Part of a small language model's weights.
Size: 8 layers, width 512, 3 heads of 128, MLP 2048 squared ReLU, vocabulary 20938, 44.6M parameters.
Each number is 128 + 24 x the weight over its row's rms, rounded and kept within 0 to 255. Layers, rows and columns count from 0. Numbers have three digits each. The size before them is the row's rms in percent of the matrix's.

# layer 2 MLP up, 2048x512, rms 0.0779, rows 1004-1217, columns 0-63
105:149100118135136133155113115180091107154090160122114158153116092142105145098125137087115162150135122129152146140101119130097104125100183156138124109131164135158109169109158127086138092134105118
092:101146146130165122103109140156124134145122161129104150150106116071177124073178137117129141165166116128111106112095096122151108139091113112145094145140113137105070131121115115069138105121132130
098:109119127119132136188180142149158125135168130102110115138139102161121115116145118118094138157151116133091121138146103128100112096103183125120137117110138112136146164104095088146118136137121158
111:112105134093123079141097139133114146125122108169075148099149134136106152145153115094100145084083150110140113079140159125114134098139120112158139135085103108131148140191121168163147134133117126
088:131139129090116119063116121102135125147084104133126098170128137137128107122135136139107152124136119116131104138134110130130093163103138114160126132105111109164136131169114121098114138103108094
098:116121143161119080111125127139138103133111110112167117121143102172115121137104129127092120131109142161145085140152115114147101137101117153134122127147137093164100160139150132153116143131115123
096:150154081170146133133111146144143118157107157142119155113148112129155139071122169169141135090096130093077085120136106133152151101091161164096130156130086115123160130100117135128146165118155123
104:129102148124125095184126138146130169118113128130097135140094148128114145094088159112120110124140088092110081109148141094117185160167149113160113100162110143128082097122155143123186125100125149
090:143123145168166149105133077131105132113128091135118138175125106085117098147119148145129117139149154048125139119070154154113139085108117061100111163125130130146105142112111125156100136113131139
097:107138123131117191147135101147111158164120140120110146110090116124112122103086150132089148134138153126174162147116053088155130152152091139129086109151123113130081097103101139138100179103144100
100:114123131122148182138168139160122141133137095139182091111158134157111124151113108156115105184120162125160067124126131173100115131142148124126149093128140136112146168123187130129141135150149155
105:128137130158142121096123093133136101133133143110115128155125152140134112120125115124151151094142095114099062137106095136094090171118091098125141157144140129174109087134125095094178102190131132
099:114116132147113135159105119121168141168133123127131187154137164109173120116138159142150124125133115148122095114106142132124102158092105106123102134168112160139167123156133076110168108133165126
100:129114131194114105127122129138098151083177157143164139122166118114108128134126138133133091123146126108184150169151143155114121110097174097147139171113140148150174132163130095065086154113123199
096:120124147152147111132144127105143097106115144141105092163107168118143147108107072139112124143103117111112184090142136105111141084121144160145151172132124078131138146128140111133095112131151134
102:104172119153152120103129102107179111165149153129115153140142141161124138146072149139096126072126121073165102172116108167113118111135119126105164134130147142122139123157140141108146148111117136
100:099121131165145104179123154158122134119129167137129120119204139126115129110103110098097149126118139137131116185132156092143171124094148096123113125146139176153123105101170131121129131122132156
102:095166148164175148144170083104160072149114112132110165142139139125131096099177135125179142159107130110080111109158155131145144117139132161115169161132133141129104137135109110067153085148106169
098:176081127091152160160107105171083130123124099148108148111113141100100085114118176123107176150129107203122152145141093113111109120067144105137132151149144120134156125137077117154093137076141080
102:159113166117163077140109140164118129128129156179139160144106158122116105152159103130118105104145123160091136084126165125104158088144135100129131139122107131142125140135120143100140095134173114
106:131168136165115167126075113152140120159139123107148154150124103153155158163131080150120093140165111095151088180084113126168126097102144127147142148124160144142134137083133130104122098125129124
094:153100147106093140137155118135112136099107142133150143140107160165120136104097168131132131134113109139125125120134128119139154164142124135084126082134111077163126127134135114108119152107127150
107:154108118142111134121169148140133137172103116123148158113132140151142104133085187127120130091114157106111172155136144122093173086153160159149098156142118148131130154119118113127142133122091112
102:144128129121125141130115072171114112122127135133137080126144168103147117186171141155158145102123124089091089097131107161130149140086127121162117132132119126127152107113100146103112129108111119
091:124088148084152137179123101097132137134119102145163186162119146119163098149104122102140135132157112102109125159144114132174113084144148113160148114141135174144131104128147074141134098132132096
090:114119107131080110152092122129114123133149133133107160131086143110141117094116147113173114131133130103118152146130172081114070157103145113115100117079143134103112149124148156129196063158142106
095:086117113142106168141099120112134104143146136109118084108149160149150164136142127108161152145181105143148120184153076104138078158154127130123139141135103193182103098149108109115088106109121117
108:113167145138094122182136122116169169145082106106098149113126115081146100122146142140156130150129106137119095154123120102096140159086136094129119114136155121096106163136091123166125120080089136
106:107127104161141162097162109115136109153142161142128144127104120148143144090145098082137128100129166134095124145092088101127135148118153161105120146121117120156147118164112163122131148095173127
100:063111127140106151129089146129139124120140159187124127087118132158118097132131140100111140111152097144088118145132124139118146135150141110135144081125103159127144130132170128133122144130129150
107:132060171145126128157116103100137129142147176120106152138144133099134142140108103104107123120107123103151135104125101169121113110129135133101138087112164077142171117113148138100154119102123162
113:123094121082085118112133147118149125128163134168128118157124114158128095115118150134120137111124141096162132115107127107132086171147192143124146104093123131128152134130143133156107089121113122
096:141141068111124104126167090165145099093132125102097173118097138128129122108149172107121134134142129135119123130144086105116120129080097098085153122094139148142184142135115112112095136096158075
111:129125142150126130115129125116068172070129136126090104112134140105131096107143119113126144144150145128070110109096108140157136159141103149097128139167125129132110087136158142071136111143104114
098:101176127116168146156099149082134124110128101135140144151158148114136130119148126107147145104159127131145120148120138132167148173091125170107104139123126121089106125100130090135175163096148106
094:070144102151117158121086121095162137138146111182143116128127138141057118147127117102089078129098140069129131145108117130135147081121164141134114156120134135077114176112153115124113156115134114
094:127142164124163118140124148099099149072143153106153135140174100111132121127135118105100117166141145124160153103139104097141090119130123094122146120142151134093146131147156097082159080160129135
107:104097144128110159144133095147140154125188118120115159147092122122120128157112142134100184135135126114162102102137099098118094102173122100089111172108150104167141104133143167182094120111134125
106:133104114129153134122185127137155155145124126087126128129140142097081102126107154161151135127107121116158138129058101124149102125148133127134131115130106128098105119096097118152155137116134160
108:142110088137102183144141144147133126111115136157116147101124126121134089140144070109105160163149112122130107098136169108143115115166110164119133132144092162124139139101137143101146065132128113
123:143123137112133166156120192103111108118146146177150125122142086104130106095189086081129140143149148111101166138083108151097127131100125135136135115115119144121104112088166100086159168134132149
092:081105086137136111123116102098145134086136119144143160088161131125124115146112090102095141126139110133147147130149142134133107139128144109144115084117069110172126152123168130071173130186139125
091:102152107120134150152117145133167132134097120138154142108188118153121156124129154154128065164094133135113122084124140132109090135126131135130102136096109073107125124154141148101161119113141132
109:122122149154140108138116124169101152141092151136114174105131152156121114163116127134115133130142123125092104102120109174152116207052141132134117108125172138129109100131175135143114149138097133
110:136106151121120104105165123153085173122176145116127128103076102093132089150074150110119146094079120159097115180167126136171121119113121154118126113130162126084146189102147134151157164121112098
119:094094106104101107180119165115121122128124157184113091119121129112135144120153136122130145118108072099088113125086125142132110130106152130109122092131118179137169134198179126142121109160137112
117:116124134143164115120152122122154146143145149089098157126152147149112136146141138149119094126090080114127131144150140128123132108121110123177105162129158121099145149131110151089152125097092135
109:149101073172162158159118170119134123059098132151155100119116125098129130167118151112145142109166136168094138131139113118118214119114113138054109142122146120150134087156138133141116163135114104
110:119144089131150104114149115121109130109115113173145121142102152097148103087107141115115127117108083154124114162097085112117102113153097114119129144131115111120169095144112130200144141132136135
099:085104132117117108134096101143153139155102110124065123117122115163114096120141115151126093157147133131143147150153163097127134123090162124130109104133144157098130105124128130126097151141112129
108:136114098117126126164134142138148131153108148134128134137150131117158127127136159129136098113134142124137150142112120177116134133089112103097151119139092124142129124165147137088133161135142103
100:118110159110145126099134105105133145132136115108158143145113147144159140092125147126110122148104116091116122129132140105158135121127100115147098117141143092148096158134142138151092114128099171
104:138105111146088120132108144153134145129091204126135173120161139147107126135104173094183128104145129170098097104154095104126127147099123116085120055126134103130113156065111163114151106089135104
096:133118130097142132194085121112151098161123094074124103096131129122047135127114124150168134130149136131101135152186175170115126110150170099154115131110131119101177135095163136191157119088162145
104:130140093122159161127118094145131113107128156141125122111122095198126089112113109124095122121170161136126133109132117162075124136102163102095146147117171165145126119115119167111127118102153121
099:104141114164130116105133124145186185109166133136148137123148145093141080101094162168104147095130135083132087108106120109144128114135144116126137101156132134100099151142118156137088103125120180
100:128144118146137137162114134092121139115178116117132107131146119145125118139145107144124125110114082129122156103130119120097125128104149149093164121083167131173131134155138128140113133140126113
106:141156162148117163098137122149156132215118189134122083160122131133161127101127098108113154134135137118154130146074065108142108108098116122172084162132133131136119072131119154135100144132090106
094:087160139148120140141156120146147115135113104147101172111141098079102108103087131141097121080123104202119106115095135132143124147083147126165157120092103148136118143108153125099138184089182120
109:129104121161137154084080141153132110122161170112158130082128124151133121109092126118087118107104119121128125103147121103137144140093085127186137123122151169110148137120059147094130117125126105
104:168121131139110115153123099153165116131161139132148117120119124105134110108119114071161154116131147170107117129119115116152125161078118176114107093134104130156110178117115098055144122168152179
086:081200119103137098143108101130128093122161105096110152139154147108105142124137135120114132120151085087107146094121164145167149123151134193136167134100128087098135118123139118103164113080159160
102:112108126102137158148121121138132177160097097119129131161108126101164169132149129093104074128053101153104153147142108142122159107141085134148139145128110116121099112114113121113105156191120103
104:104110124167147127140116127148150153104167107085127116141113133090143096123135124129113135133071116139147122112099152149131151119079099058132105114178141140120119164122140160095139095131121123
103:076123146121106056113095186135120117133125136111134141160131129098133121121148126118114093099120159095083104124143142189098127123075123101160149140157136105133122134133114152117129100123175146
118:144108159136131161147141160124124161148141146131127121164115140109141167156132174162107153097144130161141100132102098117127142142166156152113091097156103157117165105106131117121150151106117116
091:174156079177147133128149118134124099159094164100114155152140107135144138117138161149063099102134073133117107129151107131129151153108140168099115141122153066135169123172122132133162151093141111
101:120097099188157137158158152164115111105141165129144127165146126197090121162172146128098135100139134132083110135124153100181148123134125119160111116136145108121107098139102164178144152135154140
110:112100130143152120142142102163123114100101145159140172156168094116140081089141140100124157104084156102148147149143105078149084128146097143136128155136167126147170114166129148125127140175137115
106:128149109141100134132097131105122082102114191133156127161133110154123117118077141151110117123117134136135102146151160091105152126115166140130145104134072101135092097149129151116169166062083092
100:086119100173166098107139155098128131152170134116122146109131135105130143090134123161171139135113149159149134107099156136141117131074119119156118113162120128105117179085123131139096174138145140
091:132137165127153131096149129090129115123110118117115173157153123112165135139091106118130104134103138152132063115125137108153134119102134161124083132115139115163099159140140069087149139106152133
088:116116176150111113136122123146118166111176139131122086164124106155127126145126109154121159095117145110156165137142075176113104072103077118097110089106093120140156158106133159161094149128123141
097:125161126142141177133128091133173126147153128162111103131106171088127136131125121113168188127156090185104117132152144128105114119165102101094116123139121116164131159117124132175105122103129114
096:125147111121145145140105103166144148121122195142149158137106122107121119123133135088118110142112144119151106132142136145143146161131135162149113102130158097155109158134148152144153136160113143
094:111124138134153149130115116091096131124165145111139165092087144131123143105165130070095163103137074089138140124126149075121147121135080089113164077124166091110113128166132119142102155139100119
099:094159144105077101123149132128134149154147130129120113150116127093134146166132113106109106130146130124145154073121086126124174120119195123105132129120144139138141112118127113105174127111114133
102:147101111156097132141099118092120133144129151111152105123113147151174141131110121134154147153093079126089145140132123127130136111137117099113172151111115106112149100140132135166148111137148117
114:132075122160101142125129116114096117172125120131120134111154143114107191151163122110113163105101084134106139107117098105143142160122098110133080146156140120094118103118123127221115121137090107
094:121125118146110126115108157131173126113142136140106131070116120084100119098123134113124137152130116144088117105153157122126117141146122141146172115167153128143139160146170114085150104147122105
112:164155157157137125137132130126060170111162137125133109110137125116078135087125161107125105131126124128159130138128140088097164135138102121117123120077124119146077162140129139127098123139086093
102:112119110121123137085108172125131142089092124137150141155110116114139144142095133145129142100091119154171104066128119115111129136133108114098082109110114142118158116096168086133098135154128173
113:123157095120107120086153140093109174083143145087130148105179127129115132115124118089089149105102114156158120118092089123103175120104119083132106108104139107163137150122125122135097152133112155
083:158162139168117129103166072142107132144155146137122138084113153084120137171165146095132123108065139122148093152140119124138107112127170115178099115150137106134118114126113127082093130100117106
087:122157106108097115098144123178118089136135124149152133148126142106115100141101167172161144092130155154146091127143138175116173113168124139127105146137136119156118100113107105114148130090115096
095:161115126116128091097145143106153110116067143067102125135104162112139115144144172169142125083150098141132099124100149134104163146109162136124120154136165118144129113116102151109110115097156126
101:112133133138125147125107185139150131163124071157156127138117110134150076121126118133119151110122140143112126091143171087095152155113147121115088110154138120142086065097111121119162098080102104
091:127138136170149105145095160171123101115141115106171160094102100129119156119108137103160120111099115092144117164116120137151119176153087111117128113152103156135139125112129143139141157124115157
085:151109080130101121125151143157121102091129158152107125093120124098152128128109156140140144122122144121142159138143162129123094088130157129089109140106147122136125115163159121093159106075136136
085:123089152128107151122116137087126150079130144109151120115121141092122136140122151143154119130158113144153105125139116127108117115152164133195202136147097124136099152137135115072166111103178103
103:100121147165146149084121117137148162117135142106128123127123105109081160184106123147131177111152102122120089137143173096155131151134100133078145157152123142147155094089148118110128082121136137
100:109152096114095125151127123139103105163142084110143151128106152158124063116134127161077142091143138129124114153110122140184133134113120126111134131114100177105130134111143118104123163162137125
102:128091081119112095126147108120163156129118162115162132152040133135107116125189157096082093082141134115139115123160154099134100141130140131171121168078119121092131108107059148144118136124117113
098:115127133098137099094174111134134130146143131150162139110150148147176120128125121089106166099108117096136130103130091135127166151089155147176124119100115085121174123113135113110126145129112113
107:127096133142113113141067111117134108122116129117116161133126112178156098131124110132140169126119115132122110124138142132148100101153133105102159122122149139093110128137115086114132095089098183
105:140105155153076123145123120128162151130127119126095127130119150108161109099134100138121119144119119126108108124080096134098134112157109171133103137187109116140119112119123122126054142159156161
090:102168096103154118150126126142109190126115141159144098149095114107147102126172130164111107130154131126148158157087120146124135126143132108117154142158122120170145180135100131153145169132160107
091:135100102126142103163119134155133120091102141121112120198119095150104175138121140104109173081121093153106098086152113115155114148122090090139142132113118117120122132140103119147128107115133159
092:129121171164130195143159170160167132124125095130158119136152143156139127144168084137114148125153133132118116124107147167130158108112130094139090138134124091110106138103111109104112142081140122
103:112144125162117169114125128122164142156159132150142111139135168124092112161143132148107132120096133112121146153136138117115078151116147120126134170107149124153152149111173111095131109142107112
098:120138122145134139126144136118131102142145106125164091168137130159134167126131178157133149130140146131158129151116107123129122173120145154129101157129111106120164160099129121146192168154126094
093:102073072107112160142127132141147122115121160130117140150112119170157105114144136102163142100148116125162157140174103119084129092076144134164126140129153141167137137120165120121106144121139149
092:116153091134140176186119096107081163129124134149124075136154138142125114129063088088114127088124136113151143119122106142149154136118122140115121134137127119159142167102202145118121099116121154
109:168105162132125136111102127150126196104119137125137154144138182133121145140125154144122153134121115114132165181169145091142155076166114181142121110142109101130166124091097136135103107166141140
105:114148116145075120108122149146100133139133152058135102080100142131168147091122173118121145134112139144134113096124117111112084116078115174134143134138148102144131126067138164124119148126139158
109:101134118148127151131124125100153091133121171125161151083075141117123121131103100092088134127116137179105128150116115158127130133175120166136134109087135144105112133111150169102130175152161160
103:149075095136089116122135141128112146108137111135128133165172106131096103154156102128120128128054111161096162104165084129135088114119093136133126132115121153118111128072111193167108090164129135
092:093116084175105139092134131155090116123105087138095160150171124140131118110170115118087124111111127144132113149118156132118148117131103132156104121136175152083118142129136111155146116180139109
099:116122145150112118107112102144148122164097150083134141144102141149154130084133131107109134147188089105167137137125126110133145104116144142111109097143120107135157158146127146125147120082127095
082:158167134111144121174137137138134123133109110132140111143154141091080114122072146154095114117142127144134137108161119134085151119102112081125135130175112094140119174143135109123162103107149136
098:098098114116135107087124168147137128100160143139132142090108168105124107141104106159131157138152139125145114119157118157162119151134096132134108102101155130150132090139140097172138118157133126
110:116137149097119128126140159141136119138140095154052138049137160128126108087110075140147134124115121101087127157119129158114115098160117144159127113125116122092127146131155139140113059142094143
091:148145130086146132135110135082123140099136145132158136103129151150153148099102096151104109128127089152122085122130150079125154146128136079110096136145164112167129104136137103095121135107150145
122:078107090138123116106136128115141106139122148118154127125128149143133118155106164130135119092130091162143143094108062078117116098130126123125086106107135141134114116117121106140122102121114111
111:144098191146188134115121133149112164138132143123146097094189147107162114139116098115127119083100149153140135165145148162107125117143156147117130153109151142134109152131100146152146105131114073
106:132136108134138132144104148140120067164090150162103118124124120093178133106124117153117173096135151125088139107127132094056110089144131092120138171097139104163103068118154120119115177138125115
097:127121160142145129111105087153154151141143130132101123162121138091132104134121114099158124140160110141126106134131094085159133166160108131088127156075129062115132091122141174134158130134124166
095:110158128119140128149182104111108188128145128167095166138100129151124142121112120149131118153137159175158158120130186152129111142134111168107093148148092190133145131132137091159088108138145163
096:110146132120106092144127138075148124108102137134110120096138152086125139108111153126151137114149111103097144155092097109107118181093067124121139154145176131149174131126130165128124135179136102
079:122151118130125155119141099165143126143127110111150114146134119165141158119109115075108146138121128140170094125124150150133118159072076117126123122139137150130124119095097098092133106118122124
097:139105175093126152151096155111131113166096111119135105126132134110124099120164117121146161152092142176144089086130110133084145151153091127125102136118127171083090155153134146171150140135143122
098:124072102129133133139147114096130157142131133160134142144133084129119112153186208117162136131142140160090085153127088110085164085114116148118113153092086149131113125129098121105138143139115153
099:122110155149162125168112127173141110156100157095141151117130137157114136147127102077105102128134127106141109095141153147145148110139136139095161114114128142126115108118138141159092163120112113
107:085165135154100128113149117130127142161112171141142119123102132079178122096114127096084120132147164138138171113112170155124148116133135102122119141143117156109121140133131097147175111131110101
111:107135135152127121149091135113081134109100185149095134136118146113146132099143151075108129140072143161138117158145164133131120107107125135119170127100136164123100139183146134134136138163112155
101:135120126106117109173181162121127160088126123149111089134141112130129098131128172101180130129147127120102090106118118101123098163102105129153100192132102117104120104153164132150144161156148141
109:129124157141131152110110161105115128160123131091107089130106161127122145142140095075116129144102164118139152173143111136167122121139085131151106147108156103132142113092124141073127121077088155
105:112136155099098137134122133154143135182102145143132136084154130103134133173092118143075162116101118116121119121119104170114149145141133124105130157140124137108112117102104126114157131147114099
089:169116101167133137140161136139112136119100132102147131113159082112096128133106132103146146109088169135121125112161164119089121083136128093142108092155137159120131120126153160079131152143164159
091:099109142111118120128122104124119084122153147144088122139159110153104105136124158132138158118122134117125147127115113123138132080167113045135154133143106106129136136122095127142122118088149136
097:178130152123122117084160122109104114116123144168100107140163137103112094106147130158092154128133127128107170124144131134153125107126062169130136102145176139126136119148130121123134137096117119
093:095135154099123113127149109140164131105123114119145111143121122130084110110128139112123062124145153131122106165097136095166110159162160156130105141117132121131135130100172163109123115098109130
106:124088087109136143114168134132148139153165141096116145138131128142141125157123110091129137160131137116150146119126156099124144141138106170173136087106106137126095120146099139091168098095133049
110:081129142102094117108106138100116127144125136098124123144198136131113146144149104150146104156113175153153151123119158150094136140115127115129194118115078111139109109119172128120101075103130118
104:185103107189119135153114159124079140120137146113128147082147144143084119162151088133136166158101118110119128138089136145106151117122124110176103162102112102106113113094147137144128085134128114
103:110111161106106107112122205123125134167110162123112151146123135161111132151129115097157118099126159092178156112125171135144089162124096115089148121114112118101156133149123121105184127150096140
093:125126125077157158110095122183111109164114127182121127133147166086128118124124135110146146124109142096168146100128155118089126152115148141116087130124159133121145143081081128128121106124125135
108:144117097139113129158085098142109109160103135124140092112140175130146155131121130126148146144148156126157132173086114095176136175124142134171087139151168140100089107140125093125126130134115106
101:173135157103104091106100163102170116122127108138100130125117148078099151100126092171129102114098126125107137151106171121142110128154112153152148110143140151095132136149126147105112142113172130
101:145129103119160128149115148143075073120127139153125142151126121127099094142150135113116142103126157135131147114095127135161152115045141122100109144160134066140175142163098148136118189150103160
107:096152139166163133115137116147122082131095122161158139108144112158112124110115127126149101137188128099155165117159147130082119110132104139150156126121150098125145110113108093131127129154125151
111:134125098096143103106132147090139101131128157129172125168120136133121162145148150114136149153148098140144120103099118144113126130117174084133191131096113176127147167132131111171123130098144099
098:163127130141140165113124089109163126101125139132145143146101132182142125163155140098094118157144134161091104171140138122131154110179136112149133114158128127179119144108130062136150112102136108
086:083120134134107117109166155098102107124138143140117154156052121149157113108107150113131110117120110142114141126100141116150153131129095159121135105110133126091112141081130125139155113124147135
110:120083150156117121141113100109098175155126125109152104116128159094132096137115157176091130171149088096111110167100188132137163121125124142072124155117105138105084105115146137132166127168126124
096:154124123140098120117095086062098123163122146157108157122114095109116114119146175079151118121147147120092140102111134135146136162144096137103147142111171110151092119115123113141124143139130129
102:137147155105144144133109177103147097143155136136160135182146141134169162135152179143150167068157128103089143152138106133127136075126088129105130084132112085117144120079163146135090139124120101
099:105132132138108162142158092132139128140119116128148161117148100117174157143113126119097146186145081098123084166124160139156109130105165168145119125177123136175122137172133125157109128115099159
115:115137135136137124126172145105121096117115130151133108128098130137091091114066142139127129131138165135097115145129113135160130157132131104144137176105120078120103097086173113133114120098104183
083:168130152137149094159141186127127095098184135136124137171107110192115105136168150132167147132076131166124119117106124115152095116122110134114106131109149108178121144164137125143144116115125154
099:170154161096106111127129101136134171098122132112134124137125103157145168135121107092116107093137131151144110152110133134101162141154179108129158133123115137117139152146166082070124129135094095
089:116108132159136139150122108137116149109139107149094156109116142101096169130110146091108166138118109142122166163142098078101133151135136177128090159150145138151119153119128130096099175146149175
101:152122096097114149170097123154113105126134103132189077137130102131141097137109142139134167141129108118162100131139128139135106111109154115109152124099113097183158095138127117090142077141118105
094:127118128162125110117133138117144141141154128094103124084107140136118145178112114102163175139096138119121164060130162127089135102120113089136116124114156117129118102087123146130116155147155131
122:123126141111134144170136151139142101148127183158095094120141148141066114121104137121135135109145119097100123130134151123110130148136128177158097122164133145115119137136161178116134120096097105
095:144112070116138140127151190150130095126156093103146127144119116101155087165194148103171175146115089104092122129112101123162127114136138105150141172103169049109125113094137091132114121124115164
101:112132122097131109162074121104119187145163091110131117104135102128106135124143124136134120114139108155161106134101138089086114144145132087130103117155164129162125133146129133111113109093133127
104:139158153091098152109118154145154130118130098155119125148096108151085117117104094144124122135111119134129129090136079153096127113113089103144124113084135124132143107152170137155110125140129097
090:137133106111126145115132156150115053123116126164124088119149081175093157100147131118124141139206143117145121147156142116120178117105097140097095128124113122148149108157094149141122119168126094
106:138148124068129115151117194133140139134128089167108149158130175128120124145128150160076169132135162126141152153137114117146119124113100138133068125149106180143131169187137122105116140142141123
104:165155174117097152091122135107138117130082174099089091106122110133136110107139134146100107155123078127127136151111123118142121110117086156130160120135161092109104066135133107105133108125173128
106:131155124135124150088105144116133089092123089172162097135190138119144107091087139126119129129167121133123100093104131069127128099054110170096123129132162130151144110136103111142136135141114126
106:108083097108107125151128110105134108121142091118117148147108133104152118129161102131114182088126096147127129128124134177150165133144119126117111118142138117147092103086169130100095133116152120
102:158080146150135150096157116093126139166129119128109146155179107114127143134147121128097124114166145153110118136109175127122185125132159108102134116150169147170133111146118159094150137132115137
109:128097120148122080134172096161140116149144123118100144111171128157109114139128139139138128092136118145128080105076099089073155119155143136116139123069128146092157106147151139144153158143125125
117:125120140123172122143129116158067096108092096181137137151121131144125155136132159129056150108129127119098096173169140111127140141097150111156101143143101150129137144155117098131127104138131114
108:095143135156139115125097140135108127090112149122079126137136132145139140087120117094120098132184145123110156161097085149118136141130112177152150183139120093087134107139106134140127155151138126
113:125099175119105148111138136083105111107116136145127148126158086130083102115126102127144092115094162136120128097146121161110161110127115121166131131133120137124116116195128153122119097143151111
103:112143129134139108106157127110135099166184111151115117136155133174100103099120110158133102150127183146157145148129142132190133105096137093133115129127169115139124147116151132141140152127159139
103:135129103116142171131177118119135084122095146145090138130114115093114141170166103117129157112108131148161163134137141127139140110135139151090125129139134129135143182094136147117153079119127138
102:132156130140148136081116123143130060107110122105144107126138141142148131164133043121113156105118092140101134109092160154091139137140069169166145143137104153119087102074133101121110119108119054
101:122122098116128088104153086152131133191117113061128111107140129112110112151115118145124115119083091122106139160049130139108119115144112121110109142107137139104179136102121139118126121098132073
112:114102130138135136135118130136122144117148109122126182127138127133130075114143139126113151137122137112109102184154093104112114154112164125152153100112127146138106143180149099124099127110101144
102:122101118155158083098143146110138158139128185154146125183131181122099121138119155103120116145127116105134119137130209134134169143128146168130098162136115126147116125148100123150133121131145114
094:089095150136126130133184081159148096148094120146111096111126123132133122113140120082141140081153127115150098114119128131069122156146150140111127142135166108169169105123067161142076129125162127
100:113124138147160134157145175158101188112153104152122120115138131195118138128126149160129156075108070103130141120133091096165120110138134164134165099152132071130120135101172165134122162131131097
104:122113153156113102126135109099119151143108083121135103099098146076176143125149101123138156159133096070130140169137109128117164104143101144120126107163143127117134095137112125142153110141109092
097:110177104132096172134121157102122166166156128122149139122148103111116138096126123112092149139081124149149132174100107110122140144153118141129134160094117127114162150117143110128143173111139144
079:143100166121123128157146089135156120180136132127144157116128184115157139103094160099116118143068138092148109108070112112136088141111133088096124099120203101121117158099132131140178136139150144
095:164106132127137184153147124124137153133068129132120075185153129146103140148135133127132090088164150106117142098167115101103130135116115126113106127103146138117121088111139144146112127118150147
105:141132153112162154147072145131150116141152161113107150101091137106118136126153120106155097067123106108117152100147148114120132105103119113110127119154153148102139103139119169175131119122159148
118:191162107143142107095139116117122142146113107127097137111151196104094122124118169099120098119120102150158077139134144114040170163125090107135145131068167098118140152155124147149130097121096115
106:117144093148107149162131171126109113099158104106140084122097087128129138133103098134145126148143125143137113165142096105148146165132137156102093113111154115106145126149150133141162128127114104
091:165108132128119144219085104135111086137133095093107122120130126140094133122101132141106091095117160145108124172063121129133150119108123132126148112122120131088140139151157147136157161095179154
097:142158116145088123119161160134164147169120117090145155113086131121178131136119161127085174155095106111148144150155132111124147100100156128133137116146154111154129093141085084153133168109107174
092:115110159118139133116139121100101130158118095094101103119165152107131098122113088124126125111118141102144090161126145132109112067158091135129122148121112117150116115151087160153160084103123112
092:117134121095161128113152145120119152165178132156134120164132150137137103136151134145151101125151098155121111144126122132140139160132147137176099127146104184160151114144158113104112152147099149
099:119118119129125123111103127163159128140110101118093149137075143126132162176128120113133131111166103154106117123147130125131130097110116164153055079154151115132146111100108172095132118141113075
096:131135134085137114115100158129126135149097091107158121148112107093131128129121079140108182110098127143129099177114149136157135158127133144103123088111081132139089116120081140106148156103142161
097:113126113188093150131135130102104141125138125135151104145149139139107133094133158095124119118100131142129131097135127140137168173137115117121118142131114148130132149135169124162110134142128102
102:132142123141153163140119138151136187122156184103132089146124122151154177098140137110161181135147110104136105157099094141122132180143152131117137127138048117077134134112203141128165138111134163
101:083097141108105095127123148180134161143118129100122163109126135124104145151082114140121125062145097159102108122106144120134117134098112116102130145151118091175181104146145082162123109146184148
117:118137124168124117148097145135139115098104110156130142104141136165058106134090089093072123102112119161134143136105125107134113154124162126144093158114101125127139100145076149116103100152162146
007:144157107107128112113112139114132165133088098184146142090124134148132089080142123070155142138133117130154119136165142125098142122142136099127134110090096148131156125129089143110157116121149085
082:155142127108126107056135119158142143130120114165094117128142110146118125121148148121119135105145120181122112121148168151133186114117156112160150140155109088161108113126144152124163153114131119
105:116118145083144095132087125120149146116120160146148145182124158130129143114165086107157144097166112110115166121154153072100081142096111129126151099163112150139098107127097131166135142163113152
101:111154103152130135113097138149153113132110151122141153152147150099116132144079129139150114125096142093180147115119158124137119115158090138152134114131150114102148134140134137088138137119104097
096:145138095113096162131139153113134134113114156148120157112130128126086095084143142142132132110091089126128157102201123135131068157126136120125126141154110136121104150114161152105099109134156154
084:146126108110110154113114166126114136151121131142152133165165159126114183111099118099094102139119100107129147139109112120160123159097148121134161109134144144143118139123152142125138127137126106
107:105135112116127135132077155095141137147126137142136147164105122113153134125139119117121130109128113147113114127149136078154147171170101117140137141133122172123097119107098102121150156153082177
103:157132140149138136141127131162149128134118148151097110169137132138082105171143086143125078153116109166119145147141148138122153146126137106158101110130137117149153140152085142134149129116101167
102:115135109129121092085151121151128118144117116128132127130156138147125142132150096164066103130119112114139107139149072128108091103111169106125165139114147105083127146126131111151129148126072119
106:081120140130161166162115157168153154153118143086111104095162117122109136120112161164121122099136169124145114174123126095164149167189115167097142148129075100094146140156153135150127135110150121
096:120106141157125163112137166126083112089113127138111148127124123133142127130134129111118120156100157114147134161136163161139145097126094078153180133131074116120128101115154088101086101104134149
107:133123165101098136115139146143131168162158112175106174172112085145100117125131143125134150124131135112153098119117093084144113089155153099070157099089143130136099113154121149113127131127123158
103:184121153122102151121117115121142147174117099138122109081130094122118143160127135097148090133105132118121110112113099109122114117099152126109153125094138137121145143151101114155117148122126108
104:114159095125133136106112121140142135126171138111128109144112129133091146162135107146105194095167056130120100152107131133106162083145136121114131134147130153139171129130085101094127101124057080
114:096164146145139123106111094138158167175147173143086136127098155099128157161156120132104129119126140098132124100140086148111140127127098128132105140080136124133183133087134128165161126131140124
104:130138131120102113127130078120117158152106134152128145143135098119145127090127143157122118151119149145107135130123090188100142137130158133167160134158092064120146135152143112100106180174158121
098:155073093173212088116107132158105139116133122127111099159122112132089183174107161101132133127186120143113114081124120119113107152136155127105129137149131119097129116125097162109108116111099145
018:089098098130114124167118131127155151137104166142113120118122107142162147130118147139130121142152152117125131138124114122153110096153141124180133099095090131172139158156144119152072141177063169
097:056142138154187112157079134125144086152142165097121082136109131135082115154149108126098117136137105129115133148154116078129130135084135133075113107151178124119129122157138145130169132106128128
125:123118140117115117146130130137087146097094148130151078134132136117109165077093107057140091058100132183117136133115135102132135139123163104114103130120108152152096112128090169132115123124144106
082:114076116122125169140131170098157143095127104130116133154128129107138125141131125131155138122124122137112122139120160130133124124151182111152132105113119079160110096086120107089138149091093129